Weights of a small transformer language model.
Size: 20 layers, width 192, 3 heads of 64, 10.5M parameters.
Each number is 128 + 32 x the weight over its row's rms, rounded and kept within 0 to 255. Layers, rows and columns count from 0. Numbers have three digits each. The size before them is the row's rms in percent of the matrix's.

# v: layer 11 attention value, 192x192, rms 0.117, rows 105-127, columns 128-191
# o: layer 11 attention output (transposed), 192x192, rms 0.107, rows 105-127, columns 128-191
# q: layer 11 attention query, 192x192, rms 0.126, rows 128-151, columns 128-191
# k: layer 11 attention key, 192x192, rms 0.127, rows 128-150, columns 128-191
v105 101:134078122120103151155131082139133164102102113140105101080129135120156113104162147191100151121143125072125095141132157145105128160148126095133081129152143097122130157095117123175123117107126082
o105 128:125142102103160108115081108118057109157139133139118156124141103149054191122135107159117122092123168160159143161123083107133123090109145187127151158123132138116151103128175178087126097172168121
v106 107:125117128170115160110156075162193105137079087120176153159074110148115128080113092089107066173103095150117141106148116088035128091174076111090121144125128147100145077070123125190138132136145174
o106 127:107118133104167145108143110115115185085171154114169110114135127130122091129109129162134129101137126100167093138156161157114128151098156101143102148152114144147140078118064099105149143155140120
v107 106:128106145092128106089149143106114141069117100212111164152143157146186188123140148102166104148111072152141127078145145181092171146111168133128133100087142107132108150166088132173133131110155088
o107 112:153138113112185157087082142154128089176101117087149107081088117123091149117101147073097160144164120202108116133102091134165109170108041162192192097143103106087137148098129152066154135151144166
v108 103:124085202090174136145134194139120156115128133065096174142168163156133162145101127114174141092132145169169111144123146097121095172110099155120125129102142125091154107126154152182091154152084167
o108 110:156122066200099091098131047119115165156145094182182071138127133079129115107092169148093100119097140114150087137140149095198166155122144111122136103099132142225147137157178115092122107137141165
v109 105:105142155142174168176096194145134108170165108102098155148080123143085152093117105140116122114095122125180122148197106138130072102111117083098131149101081143148120073123152189140207104138127169
o109 124:107091087158080139143111066115104155095126176151133125159121171110139162096117166140142106129136158119108162109156096138072167127146069115144135197152112158130120142125063104151092161146116099
v110 100:176109133043173101131148139136125139127120154155122122131122143092094107089139096127168113124144069111082165142073045113116105113159090071149121115142171105079076128176090133137128106184103154
o110 116:092114143114116111140136110141124153090133140140134080100179143171177154191080095149096118110137186131088106142082191095141112132104115072121099131069121118153118107098129129179126084152142133
v111 106:160100130116122124182143143082135070147176183164064177116142064080063117085140162117131129150124127122123114084209137121146116109102122094077153111138108101147134152127141115086099091212113135
o111 118:065085141109144103079158094152114172178115139137093086148143143176137125142131148105103148091176118121167151175134145134114138123157115210108133044088249151161151107149156154100128129112117095
v112 097:135142135083114156090175115146162150100109096106124161163122179191102079156085080118129126140115211124158113115186182115153138089117156124156106140171085094081084103152139125118147114114123089
o112 112:158100105123167120075125156085096144159139131161109128104128182042124126114139104154150160150169124100065080137145170157173103099182084137098053145187149143096160104123160122153119168172134110
v113 094:129161113131129179104108129161108087141147105107103143164127085108174125173098119158129096161103135109150112118098155147127154100052151108160163166160099117164152172117111217105152142064102129
o113 121:171085086138117122122114106082124141112072152123121144080152122159111080097143100094138167177094151163078136163101071132131076089154147185132135144143110132120072113108136085119127103144065170
v114 101:130127085186154097102139152182147143108151091068138104140150124120131084088165143046194086143176097130150075147177173085150173115111149169106127103118076156181148154120133133140085091125100154
o114 120:153140111133118107165154100133062172103117169203126180143087142142147099142082120168141071178053136149151118139127138135129134131054062149174101175099136143146129183147147105131146136177129084
v115 100:138107132140142111141072078089126127092139103141175179128073093151164150175131137107102144153132106120102112111084205108088130125134166061153149146123100121166035182141091097127095146089094147
o115 112:163115141171098093069134141115189088113061115134115105147125129163135134146058134134203101070133167173114153121160095135109095130127167185093118084078161124074130071149151102092088090112133137
v116 108:067149144133152158151095116128087119126180151135155114107080137117155101061069140169135074107126137138180160114101139145196141099122088120178158070126187135168121083176165162150134090094116124
o116 112:126152147135134129169175122116138135102080091104149090145138182093082128142141111084093066149131093121076134187153084111130136169144123149124135142142107136066123118102123121054159132142098134
v117 102:168128144109184174139107125180154157123108117071161106155063120138110146096135092128109158134142122099073200094167156192106119159102089170095084106089138076124139141149128120118155155199107105
o117 117:130126135137105090144230099083127196106108045133134148135125125117075064134132123118110121136112194138132121139152132101109064122175109136123200137119131116140156125107135075194142213161130095
v118 101:090169131138156136153124129114188130122133104115108114160194142087151201142140119138132139099133159130078127147084129079085121136136155107149132110122123131125149092086091123177150150152087125
o118 117:130082143149088136146137198112086088098129093092120146163139094076123140132098180092144130118108159107124167107153089121096129096186067182155121086151126093143073119132142138119103097120132172
v119 103:188110123184135113101028234063161158091134156083078188135142128149118105107153176153123143135187130109141162116122061140130119087170082095139112142137103145089117111173153123096141073136128120
o119 120:106120110125195152098152113154137155159100138156179089143157154154147114100073124102146068074122159099127093173126146141185142114143102094118134141085167110120148124185103122172123132080119150
v120 101:200094146162138127165104117115082157147117131061131133121177138142122138152111114157146109083124072113165112088108095083113109163170148161113167106209123112144118134191124140064151105041100148
o120 108:152137136090147106110078080123173132129104098157182163117094160076127097079221086150109170130151143162121163151096166138112097191096119126092082156143118077047136160127141164121107135141140122
v121 096:112115099137033163155111080175175084145129188138176113099145147098121132102104190173088095098146119119174150123074136120166092123166198077098177159116166129116125157168080083106172065145170154
o121 118:120106137161089110063082161154150197107144099100094132117120124133055113158162025092206107151124129134072155142113128157063157171062119090126167098127138194142132119152136160151155129092128171
v122 097:160041118163145118125108113166083151137149146112153129171166118077120139084147048123160154084122168128127124066117167084101097089145148109092212087156119099121166091116116139148101096123132127
o122 117:109138125125099105115125150149176048156135163133154106140088149134079159147140214147062121130090119133100082168097140116156142122060139081135123191093114130118185100133156139120116126134124090
v123 103:144167153054108107172123145094157114105144124111138147197104110127133160130145138089112151144144123190115091182137119076117137128151075122124151166168134164080089085085082195090126141154103103
o123 123:167126135101194146124130113174120192128062072153112127095172087102144119107132151107188145139097140159140171092138125150063113178095110151136093159132085138115135130185105114154165094071158136
v124 104:148123083118129124167118098151102146102092154093134187150135114088132057175160071122144115136209070152163129147106109052114129127069143136129118137110131161147166133109121136192129111107128125
o124 122:058159144097126106120168146122154124122109106142124141051122148083097095130113187154140163156062144069166126175140191210172153101169195126176104176129129156133113125161109105114164094122154155
v125 092:100109124134136119121124110155160092139145152143113095192149137213175180108150153167176118108087200132139145106133133160175122172108118117131056093155156190168134140127134146062144142116128153
o125 115:149184110114162138120094151098139168158116136149136200131097079098122081128187179088116131113153101105088130188146116108140115144171139140116170079091095110112079160187135072161128128124170121
v126 099:175174078151083081133090142086127151161128138158099122161103149118132156214180142105100154193144154109132080128150088175134104124143082092110162093105145136165107097143101186084132150101145105
o126 120:125163110087193149086173137141157153144121202090133154124172150140177148123103129168133137077181090104090114057141141063070111146085238169143146185129123136085134170134121063169053142135126137
v127 108:118119111155123146084147135098143105152047138133112111133209097127169177135151176134142139125165118113110180170113145157184207135187148139168068167112154118148110116145101119102175095140101135
o127 119:064145088124154094137127202102104164141114114145139120144073135124104108111138105110091071091156119170132115116153144128136104110081125139153152152109072138144162121124145164182087104127134159
q128 109:111137142063099129123095160117116092145090195066203126119098133155215102119156092092120147121118152184158114122120131138154113110104155133128177168117185125090107138107143131156161134161169125
k128 101:122097123090132141169103084139194112119112104155111160146165104143156084139113171112068143114000184158155138113162106143166092134136166112109090100151137064126105110167141094169153157128206123
q129 099:132181119111132118134108114116139147125132138164092080108076095149095173103135136121086156139087166129091184081120162145162075143102174109153084108028079182125169155191126139132189084110118113
k129 086:093169159116150202105089123133105119114084144081118136120109151110104079130129133136135142141066118088123112152118126113176106144072119160041103125098100184146157078139108103088133116125147123
q130 108:109123181099142118144126090150109113166097138123140103188122110094177124181116100140117170132113119106136154127146110168170105138092116151125185168121122104121142136195067077137140133094141077
k130 098:161085184082180137083155119112091185114112141089138115179071117128180165162166096103141079128164124102140114130122100082133113143130140103127123120082123093109158138110139114198131163118155076
q131 095:190169143115105141149052147170100113112135098130148143151145127140115172123153151110150134154124132140099079144061112069125129113177102158107100114103148174187118105141199118110143121137155151
k131 087:128134138155102071150141084100163109114106138142112146094154101041086139120146165118165147151089131153088161145142102130149102128155106113088151145134170118180100093108094128136173145135104160
q132 118:153124180140136123098196078112127153092108155151139181228111075122133072126105151124114067091116140155079131138032128102165037172098134116035130121110110131128190136109113084138130148079110122
k132 108:102091141120202121084149129117114069158144176137074142192087007078111114179104139084104131155133135055109159138120177134124085128090099113139150156069117130098142106128091118153174135095120156
q133 098:102092119127090114151107120170204116090123123111128114103151114112107111144160124123162247153100151071168111140168168130096171203039120092166134145152096040186111128179054186142141137079113103
k133 080:134113144162110145086093144135174149152135092134165129128140170182062157151146101125111095153149142094095047091085186061112131188127165141120108162122127144127102142143072155218083120103148121
q134 098:111123146141143087080102107148094112093141172092071149118070132139116120069068188154095146121180105131183169132154139092141129129154137124102123088086114148081084098167128185193110200075098141
k134 088:123177125132181107071096076184113109083175162100096148142146114113152125130052066081122159134109117174134163096214093074109089115187126121121093114122190145154115107186109166162121114149094153
q135 103:140157134092135172110142146162242096129053130212083107125118105102102127086056071149125159126108110120147165055090115155105118156107079120123116160048183135172106097115105174217126126145141130
k135 092:132179113110085192104137105151112137160069135136139135083156131117057116116062120134151130157136126191181101102065179159135135181145125194138091140063094168141098123093115163164123126115118124
q136 103:099123107131113127115070166102129132129134159153069128090167156142106117054136142088124167148164152106185162099098169105110175143114120134149116165121110152126116119087083180169166127087065187
k136 091:100163137129128224110088138132108164165125094159127124091137153182052159085110141157120098152144152127110060125086134077130165180148153124089091171100122124172146100110102099110106132121140165
q137 107:126198112163158147149136120160128157204102149157130133120152141106143054096093107100145134164180111113169095066134151120116120141164066146125125169110135075068160142125095180104097169150099150
k137 091:138138108142136186077136120174088111163074118098155133115151155154110163132107094177162123081135170132231063094139170130174124143185057134137189118123099194090137174085147155124130168139111107
q138 093:105108195164172107127198185121186163133146135084127155100163125101122146149134105188162122118145066091127156185098100076123171207154164168080170103175150094101148159111061142088093156129128100
k138 089:169110101186116142200107190101142123118152110144111120153104118144123206140186078152147140123213118071184162172160100125138195144156156106148138190161115080096119154135125207230099131134134140
q139 071:137146161098111064137178130145182105180147073138125065149125083154140138108086150147127170134127104171094151126144150150107164168125147072142104184096109082166116139174064131129105061087115070
k139 071:111141141132119205100064134109147163173137086111156102097103164186102126094141123170116073173140172096144078141063124061183160182105137116122103161083139119161135099110131108161093151096110102
q140 118:118137144128093065154133116101128142143110146141064155175100082122039136140103215117110105144078159115097179154124182150139125118097155146160057139098088106156126122201079102147166112096124083
k140 084:135159157117121164081117104108123144144131118121135144160105136144103143154096115145105105185149146131096108144076130066114129192093125136066122178116167184180139067126089104174131086103105131
q141 089:189080118143161170145165104099120174140095086149191195144144135095138158203135071121127051100122118123110071148075091139160109107115125166094132105131163165166128151074156092096093177152150129
k141 078:187121111117111052173218129093141115128104157161125134152094099082121145168142132095139121133129084146095178141161108234100159123149119121181174157112132125121123132099139130145155165135152146
q142 096:138123166107138140183155142081201128156120072074150066119166099158135169148080044118138128171113086137091123142148124153105133119120124163141106108162160154144153142108150135153094076130152102
k142 086:143110111146099193152086167113132140189128122155169110061094177161099130101147119167145111182204101138117105130128097157155231132157141201124130136118104082172155145108084174146092155119105089
q143 110:124117072148123134127200142136092113137150143121122139083150120216094116114104165085081119151178124119099103129104138139103163146154092102087112106127105170158099090087136123130105167126117138
k143 097:156126104163098122134186111170099113151154127150123108081142127145099113114044141122157117163132122193067176107158115201090199120164099117169172191133122165165104113066106131098088168157109176
q144 114:119109135161117125147148107169113151087099104141142185147079143145192076144088103180148081093164112174110129143117082137147121086127155148064162152162185125101119138112110108090072140197159150
k144 094:107124104061123101147179112194158150080124087121121148123095117093203142110124114075120143147110165140123125090147044110170081102135100106194118124149178104115134103192111141120155115154093187
q145 107:130124155127113092124155065051130173149123163145130131208099075093106096151128159129150074092120121163108140104130155196176079117094131159157157166113145129101191153115091133136140148121133093
k145 088:145125129067146202076181123095133141170139142141134129184104105167125169152117182121133090127156127050120061135103178096151117119063136121165107161098129128117179042115131102132153082065184093
q146 101:142054134095146187081113117148057139134093098054187150080123150147180131164135098133148128119121127176151111114100100096187116131127139125146143062149157144119115151167143079130049138154112098
k146 085:133115124092144055166146101115150070057147151109138133148132071109214115085148101064139149085097105107124151106148136121087117103112141074149127074158101089058115144151150131150127127186142103
q147 105:104105149109171127139135132110119126102113086120088154161126152121115187131099146168127131109163133070115163109118124113110066158150130091157116018172079180111157166124125103135133110056110109
k147 096:136143134116162103112135101119117173140155117138125144140069144093151146106129096118092174137227079124158135101113111098159099131169165128115121094126126143163165149143116116123124097117076155
q148 108:120117189087147115137089123144069080132102112103164113135104110105177117065129099212149176174107103103146153091127114116193135054134178154074153146083158117123122107155147125166102179089101119
k148 095:144140167106159115078129164131086124109130155097093111096085085054137169084119068087138146194134107055162103067189115085103112089156160123122112136127190065172149098130112135167172150143132107
q149 094:180107094150139053165142093095162187109096068168116170177139098109084106125041164094101087082135127141095110130126170155057086142129129119157122119125086111157141133120124140147110082147159105
k149 076:128136119092120175067113111123107153190120094143155148131147161167100170130074145160109142127181168204097065121106124136142164098182095129117136126071146164157125124122145104130117121089127123
q150 077:095107123109129217118136094097047162109104162181132103138090167102123123111154167198154091151124135095115153095054116114155106118122067138084109076162135180168121104108163098076125212138099198
k150 074:137135110149137063143218119137108088081139171091078154163148073054141126140097118111189147099112094072099167125113163160092080106115109103172174104187127147104130116132109117083164105152134128
q151 100:070133076132122138139103163155097143096098123127131180160162130141159126120143109065125114112147112104110098128163087123078154147136121088050102111182098079155150075099138121126158136134123129